From a checkpoint of a small transformer trained on Wikipedia.
Architecture: RMSNorm before each block, rotary positions, no biases in attention or MLP, untied embeddings.
Training: a variant of Muon for these matrices, 571M tokens, 8710 steps.
Each number is 50 + 15 x the weight over its row's rms, rounded and kept within 0 to 99. Layers, rows and columns count from 0. The size before them is the row's rms in percent of the matrix's.

# o: layer 3 attention output (transposed), 384x384, rms 0.0387, rows 380-383, columns 256-319
# v: layer 3 attention value, 384x384, rms 0.0583, rows 381-383, columns 256-319
# gate: layer 3 MLP gate, 1024x384, rms 0.0596, rows 0-32, columns 256-319
# up: layer 3 MLP up, 1024x384, rms 0.0593, rows 0-32, columns 256-319
# down: layer 3 MLP down (transposed), 1024x384, rms 0.031, rows 0-31, columns 256-319
o380 067:53 39 39 47 40 58 33 56 62 82 43 49 72 42 48 59 65 53 36 47 44 61 52 48 38 59 54 46 66 77 65 49 19 53 22 59 55 58 49 29 44 52 74 48 38 30 48 58 37 52 65 79 53 51 78 50 48 68 51 65 85 52 54 24
v381 062:69 45 58 47 48 77 46 50 59 44 51 65 49 50 37 71 57 73 37 29 39 52 60 45 64 19 62 39 08 72 40 62 65 52 38 40 32 62 50 53 69 62 60 20 45 41 50 44 60 43 53 39 29 38 64 43 19 54 46 30 55 26 78 27
o381 081:58 63 38 47 40 30 50 69 49 19 61 46 62 51 63 38 27 49 65 33 32 48 62 66 56 81 38 53 59 37 48 22 59 05 56 40 57 59 35 37 47 25 55 49 60 57 44 59 47 53 33 50 55 63 35 64 65 72 40 67 29 54 55 55
v382 059:57 52 85 66 39 39 51 43 44 59 24 54 47 47 48 56 40 42 51 70 56 05 46 26 80 39 58 47 75 45 50 42 50 72 67 48 42 55 54 30 35 53 67 70 68 64 43 61 30 49 67 65 60 45 34 89 57 48 35 74 60 54 44 55
o382 075:61 20 30 45 54 47 30 59 44 59 40 38 56 33 39 36 61 71 48 51 64 54 50 51 54 72 28 57 29 57 76 39 31 40 64 49 39 72 62 47 65 40 32 39 34 50 29 36 64 49 36 62 29 52 67 19 42 49 32 39 39 62 51 56
v383 064:75 78 62 66 62 56 49 66 61 39 58 45 59 57 53 60 43 63 60 62 32 51 41 42 22 63 53 57 44 49 45 53 54 26 45 53 43 43 54 64 60 18 47 60 44 49 56 37 41 39 45 57 40 59 23 47 51 33 46 69 43 43 49 61
o383 083:47 53 50 52 34 47 51 63 59 61 36 45 61 69 43 40 32 50 16 43 66 55 77 45 47 10 42 53 59 27 66 27 29 79 46 27 69 43 60 79 37 81 54 45 20 69 53 44 40 45 49 63 70 54 83 44 56 62 57 78 83 61 59 52
gate0 138:43 52 81 70 28 62 49 67 54 58 86 27 34 35 64 77 59 63 53 34 43 46 48 47 59 27 46 71 66 39 46 55 20 34 71 84 47 64 13 47 72 67 36 63 35 61 55 78 23 35 35 46 45 79 51 47 30 57 38 43 59 68 37 75
up0 104:44 61 36 47 65 35 61 31 49 50 56 70 70 50 44 46 84 55 57 70 17 84 69 54 40 37 55 54 50 65 42 75 73 31 39 43 56 28 49 35 46 53 53 43 63 61 32 50 68 76 71 41 55 29 30 37 59 33 25 96 58 28 43 60
down0 123:57 66 72 81 43 73 31 43 76 82 50 33 42 65 61 49 43 42 60 54 66 54 56 38 69 58 65 64 57 57 55 42 63 49 68 48 43 69 36 38 40 53 64 47 61 84 63 61 51 48 34 59 58 31 55 45 38 44 41 70 53 29 20 21
gate1 110:57 55 38 64 65 22 38 58 56 68 35 36 30 41 42 29 42 68 65 25 58 61 61 37 36 53 35 70 57 53 31 56 27 82 49 55 60 36 37 74 46 17 80 43 27 46 59 53 53 52 08 51 37 64 58 55 52 60 72 40 41 30 46 54
up1 103:43 57 52 75 62 35 55 59 61 26 29 29 44 26 31 51 51 50 51 42 20 23 42 58 62 22 34 48 41 41 40 73 36 21 59 58 66 65 40 78 24 34 80 32 70 53 47 73 54 42 31 38 66 52 46 57 44 32 20 56 57 46 63 30
down1 098:42 44 61 43 25 38 40 38 53 52 59 67 39 66 59 52 48 40 37 57 53 56 41 69 48 68 53 64 38 28 39 47 46 52 36 56 42 70 49 20 59 43 59 43 44 53 73 56 18 36 67 57 37 21 60 34 28 67 32 55 56 56 31 85
gate2 102:50 35 55 29 41 44 58 69 64 30 30 40 57 42 35 20 41 50 21 15 36 62 37 62 19 46 62 34 44 39 63 33 37 32 16 56 69 51 63 46 55 40 42 55 67 28 56 70 54 43 48 26 52 54 52 22 60 46 65 45 27 80 76 56
up2 099:59 63 33 68 61 64 53 35 48 73 49 62 41 62 62 84 66 52 74 48 59 40 59 41 36 37 60 66 68 71 57 30 59 64 73 58 21 38 45 47 50 47 51 41 37 42 35 18 30 51 43 50 43 61 59 47 43 82 71 59 63 37 25 39
down2 103:78 61 24 74 58 46 55 44 44 61 51 72 45 41 59 56 38 40 68 76 39 48 45 40 48 59 35 51 69 67 68 60 73 59 93 44 34 27 57 36 56 60 46 40 48 33 29 20 67 46 36 45 56 65 60 63 56 51 70 64 66 47 33 69
gate3 083:56 63 55 52 44 34 74 62 51 63 38 43 43 47 70 53 37 57 31 36 53 33 31 19 59 29 50 53 46 69 44 82 36 38 41 66 42 26 65 50 32 33 67 40 38 54 62 77 51 19 57 76 49 49 53 56 54 53 49 37 35 52 50 53
up3 075:77 40 38 47 38 54 42 12 53 74 68 66 71 62 49 35 51 37 65 26 65 36 41 43 59 58 68 51 58 48 60 50 60 82 58 37 63 47 47 80 46 18 53 37 70 83 67 37 36 50 16 12 51 38 41 47 49 74 20 24 30 54 41 46
down3 081:73 58 52 21 48 57 61 09 48 75 45 49 60 71 54 31 68 47 58 32 58 34 27 48 69 44 75 32 48 36 52 33 56 68 57 43 44 50 42 56 38 42 73 75 51 63 56 25 33 55 13 33 61 39 35 62 52 52 46 43 33 44 44 58
gate4 106:64 27 42 42 53 53 67 41 52 46 44 45 48 29 54 55 59 69 34 45 42 51 42 43 29 78 42 10 33 53 50 34 23 36 70 34 33 53 61 45 37 37 46 12 50 68 29 26 50 19 49 57 57 25 39 35 29 42 60 43 44 45 38 48
up4 106:51 61 64 78 49 65 26 46 64 56 50 57 44 55 38 24 35 47 73 54 64 41 56 52 69 54 54 74 61 49 52 70 67 56 57 72 55 55 19 58 56 53 49 72 44 43 67 63 57 81 61 33 43 85 26 54 66 50 38 74 49 52 52 54
down4 116:38 65 64 75 61 60 58 52 61 33 52 64 57 42 41 55 44 37 78 27 37 48 49 65 40 25 62 66 49 43 46 43 60 49 41 74 59 49 23 36 64 58 83 49 28 23 78 84 45 61 48 25 35 58 34 47 83 69 40 58 47 37 38 62
gate5 103:46 44 80 87 47 45 59 61 70 51 32 36 42 28 71 70 53 60 59 58 26 47 48 64 57 51 54 78 65 49 56 29 40 72 67 35 37 27 53 42 21 65 45 47 39 63 16 46 35 64 38 29 31 50 72 60 50 53 23 66 45 58 66 35
up5 096:63 26 65 81 48 44 73 54 73 77 54 15 63 40 54 51 31 58 23 63 26 25 40 59 55 43 44 66 80 52 57 35 25 59 52 63 76 37 58 39 30 49 49 73 71 48 18 46 55 57 51 30 33 56 64 62 52 51 48 44 39 65 48 45
down5 102:53 48 56 41 44 71 78 44 59 64 61 64 54 36 34 47 49 55 39 38 26 43 58 58 59 49 55 65 73 49 22 51 61 77 43 51 56 59 57 44 42 49 47 68 53 72 28 58 16 41 61 34 47 32 48 84 27 43 54 58 14 57 43 25
gate6 061:46 69 33 43 59 75 35 42 27 70 49 73 50 25 56 44 53 45 67 68 62 48 41 77 61 53 49 53 85 47 33 69 26 41 68 37 53 43 72 71 41 57 42 46 55 80 45 38 52 65 39 60 26 62 61 62 58 37 39 54 63 47 41 62
up6 064:61 48 69 55 42 85 58 44 30 59 39 48 43 38 64 51 44 54 55 57 42 11 17 71 49 60 24 60 63 54 57 66 71 50 43 54 65 46 46 43 27 72 47 85 58 43 68 55 24 66 72 70 44 41 53 30 33 37 17 49 63 51 49 54
down6 059:60 64 47 74 42 47 30 26 61 60 28 43 46 18 45 62 25 44 65 57 45 37 36 17 38 50 56 54 64 40 17 57 79 67 21 75 67 43 61 47 59 63 42 63 45 65 73 63 44 53 66 72 51 63 31 31 38 41 20 45 42 56 14 45
gate7 105:64 50 53 48 42 60 46 54 63 48 57 55 61 51 45 23 59 45 87 58 49 44 53 36 59 26 74 47 52 39 24 41 39 34 61 46 34 11 80 37 83 45 75 29 40 31 53 50 60 50 40 40 54 49 55 64 47 38 42 59 54 65 58 33
up7 115:45 48 44 57 59 73 41 45 55 52 77 52 44 55 54 72 42 47 81 46 46 52 35 32 58 20 79 49 74 26 33 14 40 13 94 48 46 24 64 33 83 51 61 34 51 38 39 65 52 51 34 39 38 33 48 49 44 33 41 54 64 64 52 42
down7 117:36 50 48 52 53 59 25 47 53 59 72 33 45 45 49 52 55 61 73 50 43 59 34 39 48 28 87 53 43 34 17 21 66 41 73 50 61 41 57 37 75 61 44 68 45 48 34 48 35 74 78 44 53 49 49 33 62 49 33 46 60 57 59 46
gate8 111:36 29 49 36 57 36 52 46 37 71 56 30 45 55 19 49 47 52 58 31 64 41 75 54 31 59 69 42 35 51 47 47 62 70 30 75 45 60 58 51 39 68 37 44 45 57 60 45 25 63 53 73 17 44 45 43 33 75 53 52 45 39 44 31
up8 125:59 31 54 34 49 55 64 37 42 44 40 38 49 56 54 47 46 52 60 44 56 48 49 64 61 49 54 30 69 27 80 46 51 52 10 64 62 72 63 40 50 59 42 27 61 81 73 39 43 21 49 59 09 65 32 24 48 58 40 55 47 41 72 53
down8 118:37 54 66 52 61 51 47 37 28 59 52 65 46 17 44 60 50 36 63 55 66 57 72 60 29 74 68 65 70 56 52 57 54 72 45 61 58 42 56 53 44 54 36 51 32 45 41 54 53 78 61 47 48 42 48 43 58 85 57 41 34 42 72 44
gate9 074:46 58 67 79 21 58 52 50 58 52 21 70 61 52 45 50 49 70 49 33 40 33 51 63 54 72 38 31 62 20 48 55 66 14 42 34 46 37 64 66 49 55 38 37 49 37 52 63 51 52 43 37 59 70 42 33 24 50 62 39 49 52 74 52
up9 081:54 40 64 56 62 52 52 55 36 45 58 52 41 73 40 42 28 49 72 50 47 77 37 52 55 51 34 59 71 23 29 64 63 52 55 59 44 56 30 79 49 54 37 68 36 69 41 55 50 35 53 42 70 67 69 53 35 49 44 39 51 77 62 60
down9 076:78 51 54 54 39 40 61 58 42 34 61 49 49 33 64 53 75 64 59 50 47 63 42 52 63 39 66 98 54 18 82 42 39 53 70 30 68 57 58 72 52 32 46 47 46 76 50 41 58 80 42 46 41 70 64 49 70 32 49 54 66 48 57 35
gate10 111:33 52 36 42 59 56 37 42 45 36 54 62 59 59 49 33 83 71 48 40 58 46 41 57 67 50 48 35 60 52 54 41 41 66 23 35 47 45 44 42 52 27 33 55 63 49 65 49 44 27 55 39 45 53 61 24 56 57 44 29 47 52 33 45
up10 112:60 35 55 60 51 62 41 50 40 75 38 22 46 29 71 58 26 18 35 75 62 70 61 50 31 44 41 63 49 59 53 60 44 34 75 75 54 50 44 56 78 61 34 45 47 55 39 25 62 70 68 45 30 44 18 70 43 39 43 53 55 52 58 49
down10 114:86 57 62 46 52 54 48 60 38 45 36 50 58 30 60 60 34 47 57 59 50 68 44 27 68 55 57 60 13 53 59 32 37 56 51 59 91 68 59 40 54 78 41 42 46 63 52 56 62 57 59 51 49 46 46 67 62 26 51 56 46 45 64 42
gate11 072:48 44 52 36 60 59 44 19 60 21 53 70 50 67 55 65 56 59 63 75 59 40 70 47 50 68 42 40 57 40 66 66 66 19 44 52 41 67 51 61 56 53 35 59 23 24 68 36 54 65 69 39 77 52 64 14 84 39 14 66 49 24 75 51
up11 075:34 69 30 80 78 14 67 36 51 58 60 52 38 46 58 27 39 40 44 70 90 31 45 52 27 47 73 55 54 53 41 55 42 33 66 75 43 67 53 78 33 45 29 30 42 71 50 63 66 49 59 53 84 49 71 87 59 43 42 58 24 41 49 50
down11 072:65 52 52 57 55 30 58 54 67 55 38 32 36 42 29 17 58 31 51 49 53 23 43 68 26 81 64 55 43 55 24 48 36 37 31 69 37 39 34 38 50 41 15 71 38 48 55 59 62 63 36 78 93 50 63 83 44 62 24 56 24 53 54 26
gate12 099:65 38 48 71 67 34 64 40 68 16 50 77 63 68 48 38 59 45 56 32 38 53 28 32 70 63 44 37 24 35 39 52 36 35 52 47 36 42 72 42 09 52 59 39 53 57 51 68 52 44 54 45 32 37 57 58 27 39 46 43 35 59 61 37
up12 096:65 42 31 63 62 26 61 43 72 46 56 60 48 61 40 50 39 27 32 42 41 53 47 32 62 33 49 57 47 32 52 44 32 25 46 56 45 34 76 53 40 70 55 28 16 33 69 70 52 31 47 54 43 28 64 70 28 17 51 49 62 38 58 28
down12 108:60 45 38 37 63 42 57 42 66 39 47 37 49 50 39 42 33 52 38 59 48 81 52 42 64 50 49 67 48 59 76 55 54 61 49 34 40 29 57 58 37 50 28 25 48 53 63 65 55 50 46 61 38 39 51 35 56 29 38 42 52 52 56 23
gate13 094:55 68 21 57 58 70 54 67 14 55 29 33 62 86 47 56 72 68 45 60 51 21 46 49 43 42 60 31 55 39 47 53 52 55 39 55 42 58 41 41 84 34 42 39 41 29 60 15 22 48 47 65 51 50 70 80 49 27 69 54 62 65 40 53
up13 096:48 59 59 63 40 31 44 43 59 48 26 57 68 72 58 72 56 40 58 65 46 48 60 58 55 57 35 36 64 57 55 75 49 53 53 74 34 39 64 78 60 64 61 40 37 55 52 78 44 59 81 41 40 54 59 34 57 52 46 51 44 53 54 51
down13 092:71 53 84 32 50 44 57 62 61 60 46 42 51 09 46 61 28 33 45 32 56 70 29 46 42 35 45 99 40 55 38 52 32 54 54 44 19 44 59 79 38 57 49 59 50 49 28 50 64 67 54 57 64 47 45 37 58 49 51 44 44 59 65 29
gate14 057:31 24 53 66 67 42 40 49 66 41 77 51 32 59 42 78 44 59 65 41 34 68 49 71 47 78 59 38 65 54 67 49 54 48 57 29 63 35 84 36 45 28 69 32 55 73 54 40 40 62 37 27 47 41 36 35 38 61 46 29 59 71 45 45
up14 056:71 38 42 41 48 76 55 62 61 37 52 36 59 45 53 42 58 83 59 50 47 37 54 47 68 50 66 43 66 66 71 64 60 62 32 49 24 23 72 42 44 35 60 50 35 60 57 48 38 32 39 49 46 60 56 64 51 64 42 64 25 23 47 79
down14 055:57 55 62 28 57 59 34 50 40 35 46 39 68 70 51 58 46 12 42 72 37 37 68 67 67 59 37 43 53 45 56 54 39 60 60 58 45 50 75 35 51 55 53 38 49 70 45 36 51 54 51 44 53 56 29 36 57 52 60 44 26 48 68 41
gate15 110:43 34 36 52 75 54 45 33 17 30 78 44 68 53 56 61 41 61 45 33 23 42 50 35 70 79 52 32 38 55 68 55 54 52 53 16 54 52 36 39 47 60 22 39 47 39 49 47 73 20 54 56 21 40 41 26 27 53 44 51 65 55 49 66
up15 106:55 37 57 74 52 38 62 44 66 57 30 44 65 43 36 55 52 59 26 34 39 52 35 55 55 71 55 14 52 57 60 79 59 29 41 37 38 57 40 29 34 59 33 77 47 40 36 53 65 58 41 28 44 43 53 55 56 67 58 41 42 44 74 43
down15 114:64 47 48 33 66 78 37 51 60 51 55 25 35 56 46 61 72 72 47 42 47 42 37 52 76 54 36 30 51 72 52 49 58 35 37 49 23 25 37 41 45 47 26 46 40 28 41 57 52 35 58 44 37 41 60 54 53 45 50 62 29 51 59 53
gate16 074:60 20 48 30 45 45 62 28 56 80 75 47 69 38 58 59 43 71 59 65 67 63 45 30 58 48 65 56 26 51 44 52 48 22 51 49 35 37 56 41 43 67 36 41 72 23 56 52 44 39 56 57 66 67 44 47 27 30 44 43 40 19 33 31
up16 078:54 71 61 63 48 41 46 52 39 13 63 57 43 43 47 15 46 34 48 43 45 34 76 39 28 55 37 34 62 43 60 60 53 66 85 42 42 58 52 48 22 53 72 62 55 25 64 84 68 46 56 24 18 45 47 58 75 45 28 50 41 49 47 52
down16 070:53 42 44 33 44 60 45 14 37 43 52 47 40 69 56 70 80 57 36 61 50 49 72 46 34 21 71 55 72 31 50 47 36 45 43 59 33 66 55 32 27 79 33 44 61 36 59 55 63 83 49 43 41 56 69 50 51 59 59 55 50 53 45 41
gate17 097:56 48 32 48 53 60 31 66 30 50 61 64 53 42 67 41 47 44 67 45 36 43 62 59 77 53 87 33 71 62 35 43 51 40 45 55 69 03 51 49 28 46 78 73 60 63 56 51 43 26 59 35 59 42 26 62 40 43 38 54 37 40 62 64
up17 112:28 53 55 77 47 58 76 54 64 42 61 49 61 72 44 79 50 53 74 75 51 33 33 12 30 69 47 65 75 64 55 75 56 48 22 34 38 67 22 37 86 54 63 44 32 44 68 57 62 65 61 47 44 43 72 37 48 61 46 45 72 73 20 30
down17 109:52 44 58 64 44 51 54 47 62 42 59 54 51 77 46 61 48 60 83 40 65 43 50 64 40 67 47 38 58 66 52 62 56 47 46 33 54 40 26 44 34 47 50 49 40 55 48 63 63 73 61 64 37 69 56 34 41 81 72 46 67 37 39 19
gate18 101:57 49 71 29 41 58 36 66 61 55 57 18 53 53 44 45 51 52 69 38 51 43 58 33 76 48 54 55 41 39 78 47 48 78 38 34 52 00 80 40 65 74 61 56 39 39 53 73 67 63 52 50 21 44 57 54 55 56 61 87 53 54 57 37
up18 099:57 51 76 64 37 41 47 57 59 58 72 53 76 29 58 49 65 37 60 57 60 65 28 38 45 24 68 47 47 68 62 56 47 39 63 50 72 75 42 56 35 37 46 38 50 44 39 54 10 25 60 57 42 49 65 56 34 45 50 34 38 55 51 37
down18 095:56 40 58 40 65 66 49 73 37 52 27 43 37 31 33 18 62 39 60 14 10 41 56 58 53 75 36 58 50 77 71 20 48 76 51 26 47 28 78 71 31 58 56 41 45 37 45 65 57 34 22 60 51 45 28 45 58 47 45 84 48 53 44 40
gate19 121:56 65 72 34 55 62 52 33 25 38 70 63 47 46 67 39 50 48 25 48 42 27 40 53 69 44 51 34 61 55 57 68 83 30 19 25 25 73 36 68 41 51 66 58 42 46 25 38 47 30 33 31 64 43 48 50 54 53 58 62 71 59 30 47
up19 124:40 68 49 47 51 29 49 52 56 77 56 64 33 08 46 55 63 38 54 47 57 44 47 44 52 45 75 63 47 75 31 49 54 37 59 31 69 20 61 41 49 52 35 39 54 43 51 43 19 09 67 26 49 47 69 21 63 61 64 51 55 64 34 24
down19 125:27 61 51 57 64 44 00 74 31 74 62 57 16 38 48 71 71 52 39 50 25 51 39 54 58 65 65 52 37 46 45 57 46 61 65 61 62 37 59 53 59 49 51 44 37 46 60 47 49 42 43 45 42 65 50 35 54 58 54 53 72 62 54 40
gate20 127:59 31 41 46 75 61 50 54 36 22 47 54 37 62 45 27 58 34 29 35 44 34 39 59 44 73 53 33 53 58 66 81 62 60 31 54 51 49 67 53 52 64 30 54 25 30 61 65 48 59 49 71 28 39 51 61 61 13 34 57 53 42 49 32
up20 131:33 50 52 59 44 60 52 57 76 68 54 45 58 13 62 55 39 81 66 73 68 49 69 48 58 41 44 46 46 39 41 49 55 36 52 35 65 63 34 35 52 39 80 58 66 61 39 28 61 56 50 32 81 81 62 28 39 76 54 30 48 56 39 72
down20 135:38 65 54 73 61 31 44 54 34 54 61 41 45 48 49 47 55 56 58 64 65 40 63 23 66 46 61 47 64 24 30 44 37 56 51 45 63 25 50 44 47 51 59 39 33 65 60 51 86 47 60 39 38 77 45 63 32 68 33 75 39 41 64 84
gate21 120:67 44 37 48 71 41 41 72 47 44 33 71 70 48 70 40 45 47 50 73 82 51 57 53 54 41 39 61 45 66 65 52 34 42 45 64 60 54 48 46 29 69 47 68 36 62 45 27 69 62 48 57 50 76 11 51 47 71 37 61 57 26 43 48
up21 127:56 60 57 58 54 32 47 64 69 20 58 93 76 59 31 54 34 37 52 40 49 49 39 43 53 55 80 43 36 42 25 45 16 57 50 95 87 50 26 41 31 64 30 45 42 41 35 96 55 43 64 60 34 51 57 51 53 50 38 83 53 42 54 39
down21 126:40 41 79 43 66 59 42 42 56 53 53 57 21 60 31 34 58 39 63 47 67 34 31 53 40 56 46 44 32 22 35 63 56 56 63 77 52 63 25 61 33 47 79 51 68 43 69 40 77 40 53 30 42 56 50 61 43 70 53 46 61 38 38 58
gate22 136:64 46 61 58 45 34 49 61 47 38 50 64 55 65 44 44 36 58 31 36 65 45 52 23 37 46 32 31 74 35 48 22 39 24 49 34 91 52 30 48 26 61 40 65 56 67 59 77 46 43 70 50 33 42 54 61 51 30 45 98 43 40 75 56
up22 099:49 31 90 61 23 26 69 44 58 54 62 55 69 64 61 49 40 80 51 48 49 56 51 31 60 64 34 42 71 66 37 55 38 33 43 31 37 31 43 49 73 58 39 73 33 37 72 44 61 21 64 50 71 24 44 57 38 24 51 50 62 54 28 66
down22 126:47 30 44 60 65 41 33 67 51 40 60 43 53 57 32 27 59 56 49 40 51 49 36 38 64 60 39 18 51 47 21 36 34 37 70 48 43 46 39 60 49 59 52 77 59 29 55 60 61 41 66 69 43 42 34 39 74 50 70 36 72 55 25 77
gate23 113:86 53 49 31 40 61 71 57 39 52 36 53 51 52 59 47 58 40 79 55 69 71 61 62 48 41 36 34 49 69 59 55 65 60 57 44 53 55 52 46 70 37 43 59 29 38 23 60 28 33 39 46 35 32 75 36 50 50 43 54 44 36 24 51
up23 117:57 41 42 37 59 55 51 47 47 20 26 88 57 63 20 47 61 39 47 45 67 43 34 32 47 61 42 34 49 66 54 75 53 57 57 35 41 68 46 45 66 82 42 78 48 37 23 44 12 39 48 48 46 53 54 61 63 58 42 52 57 57 23 73
down23 114:53 42 37 39 40 47 66 35 34 44 43 27 41 41 30 63 43 38 68 55 28 63 52 29 17 64 56 80 19 50 77 48 45 67 24 49 51 52 55 44 80 58 46 30 32 49 52 63 13 44 73 50 40 35 36 29 38 70 57 52 75 37 25 73
gate24 069:63 52 85 44 76 29 49 54 64 41 42 49 43 46 62 35 47 35 43 35 54 67 53 48 38 66 51 69 65 21 33 60 60 42 34 39 52 34 79 48 63 63 34 39 53 49 42 31 75 50 76 75 45 26 39 68 29 41 50 36 33 69 45 60
up24 078:38 53 75 59 67 38 34 55 47 45 65 58 50 29 55 51 48 46 58 38 28 58 47 38 61 53 64 46 44 58 31 62 56 48 75 41 70 26 46 66 68 38 29 47 52 52 64 70 62 78 54 56 36 40 52 56 57 75 70 55 36 74 45 34
down24 071:54 65 79 87 23 41 56 36 65 64 61 40 29 31 67 34 50 38 29 50 56 62 17 49 50 71 60 52 26 41 43 52 32 35 36 56 72 21 54 50 58 24 16 47 78 63 66 46 58 66 40 51 29 50 52 29 47 47 50 54 58 69 38 43
gate25 119:57 63 44 69 19 70 41 50 57 29 47 52 36 50 63 62 48 57 43 19 29 59 15 51 81 56 44 30 63 26 54 75 55 24 71 49 35 37 10 39 54 44 51 66 76 26 71 65 47 31 43 48 31 48 48 59 33 50 62 50 50 58 57 85
up25 116:52 63 59 77 16 65 42 52 47 23 30 60 32 57 58 76 39 64 56 34 30 53 19 53 46 36 55 34 65 42 50 47 61 40 63 60 36 39 30 32 36 39 44 75 57 36 65 69 50 54 56 52 38 60 55 39 60 72 38 56 47 30 69 67
down25 116:79 35 58 71 47 55 42 44 39 62 19 60 30 66 69 54 46 57 63 49 56 44 33 42 60 55 86 78 37 39 32 53 51 53 41 42 65 47 45 36 48 32 41 46 53 34 44 33 39 17 50 41 23 78 43 27 59 48 22 54 34 60 56 54
gate26 096:46 78 58 73 77 53 65 44 31 62 51 75 30 52 77 31 30 49 27 36 66 53 54 26 49 38 48 59 53 53 38 56 35 22 42 41 58 40 38 38 52 68 61 34 58 61 55 46 47 62 45 56 61 33 40 56 49 66 43 77 64 55 48 35
up26 090:25 68 67 69 71 48 59 53 24 34 36 80 45 57 58 02 35 66 27 37 62 58 65 44 61 32 43 69 67 58 39 57 43 39 54 59 64 49 36 14 53 53 62 41 46 48 71 39 26 50 26 54 44 38 56 63 45 66 43 65 77 50 29 27
down26 095:40 59 50 32 42 76 66 48 46 32 59 26 71 53 47 00 27 63 43 43 32 47 49 22 43 56 60 14 38 76 44 35 16 56 66 65 55 24 26 72 54 23 22 48 21 37 43 51 51 59 41 45 30 55 68 67 71 74 50 45 56 56 37 48
gate27 092:45 57 49 78 27 44 58 70 39 31 53 39 47 35 54 52 22 28 53 51 48 40 14 56 50 52 48 57 30 14 69 59 19 29 93 44 27 07 58 69 57 70 62 57 29 31 53 51 13 37 34 45 64 60 64 30 57 32 56 60 47 55 54 58
up27 094:51 47 45 36 66 63 56 33 48 39 34 47 30 50 39 60 55 77 32 60 55 35 37 76 66 45 63 62 45 74 59 46 52 61 51 52 56 56 53 57 67 80 53 34 46 66 68 36 88 60 61 57 45 59 46 46 51 29 25 65 60 52 53 22
down27 091:68 42 68 46 63 69 55 65 20 52 37 76 34 36 29 34 69 54 58 57 61 56 27 69 52 58 27 37 56 44 45 52 21 54 60 37 36 39 39 51 52 44 54 26 38 48 48 54 90 42 42 51 52 50 52 22 40 34 79 53 60 57 68 23
gate28 094:56 40 85 72 55 51 39 67 33 38 22 41 35 42 52 73 38 70 30 72 38 40 26 45 31 62 77 53 29 61 30 39 35 64 55 30 64 36 20 57 43 47 62 16 57 62 55 57 60 59 67 53 81 64 35 37 61 43 44 50 95 58 58 48
up28 106:86 58 75 56 41 76 55 26 56 52 77 51 37 54 72 64 66 20 48 72 56 62 43 81 60 67 61 27 52 69 45 56 41 31 46 41 54 80 51 64 79 75 75 50 69 77 64 29 60 53 58 83 33 72 66 59 37 40 49 59 65 73 63 52
down28 096:59 38 50 50 63 60 50 27 47 32 72 44 42 49 77 85 34 39 32 50 42 45 20 75 38 45 45 19 55 39 46 56 38 48 67 09 50 92 41 50 54 40 56 53 38 44 88 72 43 70 17 37 80 50 42 44 29 46 51 61 67 54 73 45
gate29 089:29 48 67 51 69 43 69 57 52 61 55 59 77 64 86 50 51 47 50 35 73 65 65 30 22 42 41 66 65 63 39 36 47 50 63 45 57 74 23 35 29 45 55 51 26 53 22 61 55 45 43 54 55 52 51 45 41 55 46 56 55 49 71 41
up29 089:64 42 73 30 44 24 62 53 71 99 50 45 77 67 91 48 61 32 42 37 67 63 47 26 24 59 54 62 58 81 25 48 70 57 57 42 57 68 37 52 37 51 22 93 47 63 40 49 71 54 56 54 71 48 19 53 41 47 80 45 44 38 49 56
down29 083:43 32 78 90 36 54 31 54 20 39 44 39 39 65 62 58 36 35 61 63 68 48 47 52 64 30 62 18 57 47 56 49 40 21 61 59 59 66 47 34 49 56 30 55 53 55 48 57 65 26 60 80 34 37 46 32 70 59 51 87 63 72 50 43
gate30 088:50 61 66 61 43 45 31 51 44 44 69 38 66 53 43 58 44 63 48 57 37 25 56 92 74 47 31 36 16 38 48 67 55 56 47 59 92 58 36 54 57 28 44 34 26 38 31 64 31 48 51 45 24 46 62 22 47 53 36 30 25 33 40 37
up30 095:67 34 20 48 26 36 59 74 55 67 12 65 58 35 59 53 52 46 55 32 53 34 56 68 35 35 67 65 60 55 48 31 46 72 46 61 66 47 56 61 37 43 54 32 62 54 80 27 43 31 70 58 43 47 45 46 66 32 63 72 67 36 71 73
down30 095:53 60 40 46 68 39 51 57 56 54 22 66 52 50 37 27 52 35 54 42 30 38 46 51 15 53 68 42 87 55 54 33 44 59 57 46 43 36 65 61 19 59 38 33 58 54 57 49 37 69 44 56 35 40 55 78 66 38 65 63 40 56 67 55
gate31 110:60 27 48 39 44 28 53 21 43 66 87 64 65 72 53 38 61 53 64 50 75 40 73 58 28 52 55 58 64 51 39 34 46 48 89 62 46 58 55 33 56 71 67 67 50 56 40 51 40 50 56 79 93 36 34 45 29 61 74 57 24 45 52 78
up31 113:52 65 82 74 58 68 58 75 70 49 19 34 33 36 55 41 42 45 28 43 27 43 34 52 75 59 36 41 44 47 47 75 53 49 15 47 51 52 55 62 47 25 23 27 61 60 62 64 55 46 40 34 14 55 81 54 74 53 34 46 49 74 63 55
down31 115:36 44 80 43 49 55 66 56 65 56 43 39 46 54 53 68 66 38 29 56 25 32 42 45 84 68 37 33 40 50 50 62 38 41 20 21 43 33 47 69 69 18 36 54 29 51 55 53 55 72 33 42 31 48 45 69 52 56 21 42 31 55 58 27
gate32 089:66 42 74 29 27 22 37 46 58 38 46 59 59 47 63 51 49 60 87 67 24 79 76 46 47 36 34 20 48 38 58 78 38 38 45 47 68 59 54 52 14 17 36 73 37 48 39 45 60 70 56 42 43 46 48 24 29 67 67 60 45 69 68 60
up32 084:64 47 53 86 65 72 46 62 31 59 57 40 58 53 52 47 70 45 30 39 43 53 27 63 34 49 68 65 46 36 45 46 59 54 51 38 47 53 64 54 62 38 47 62 38 70 48 50 34 43 73 48 35 56 72 47 42 46 37 70 75 50 61 24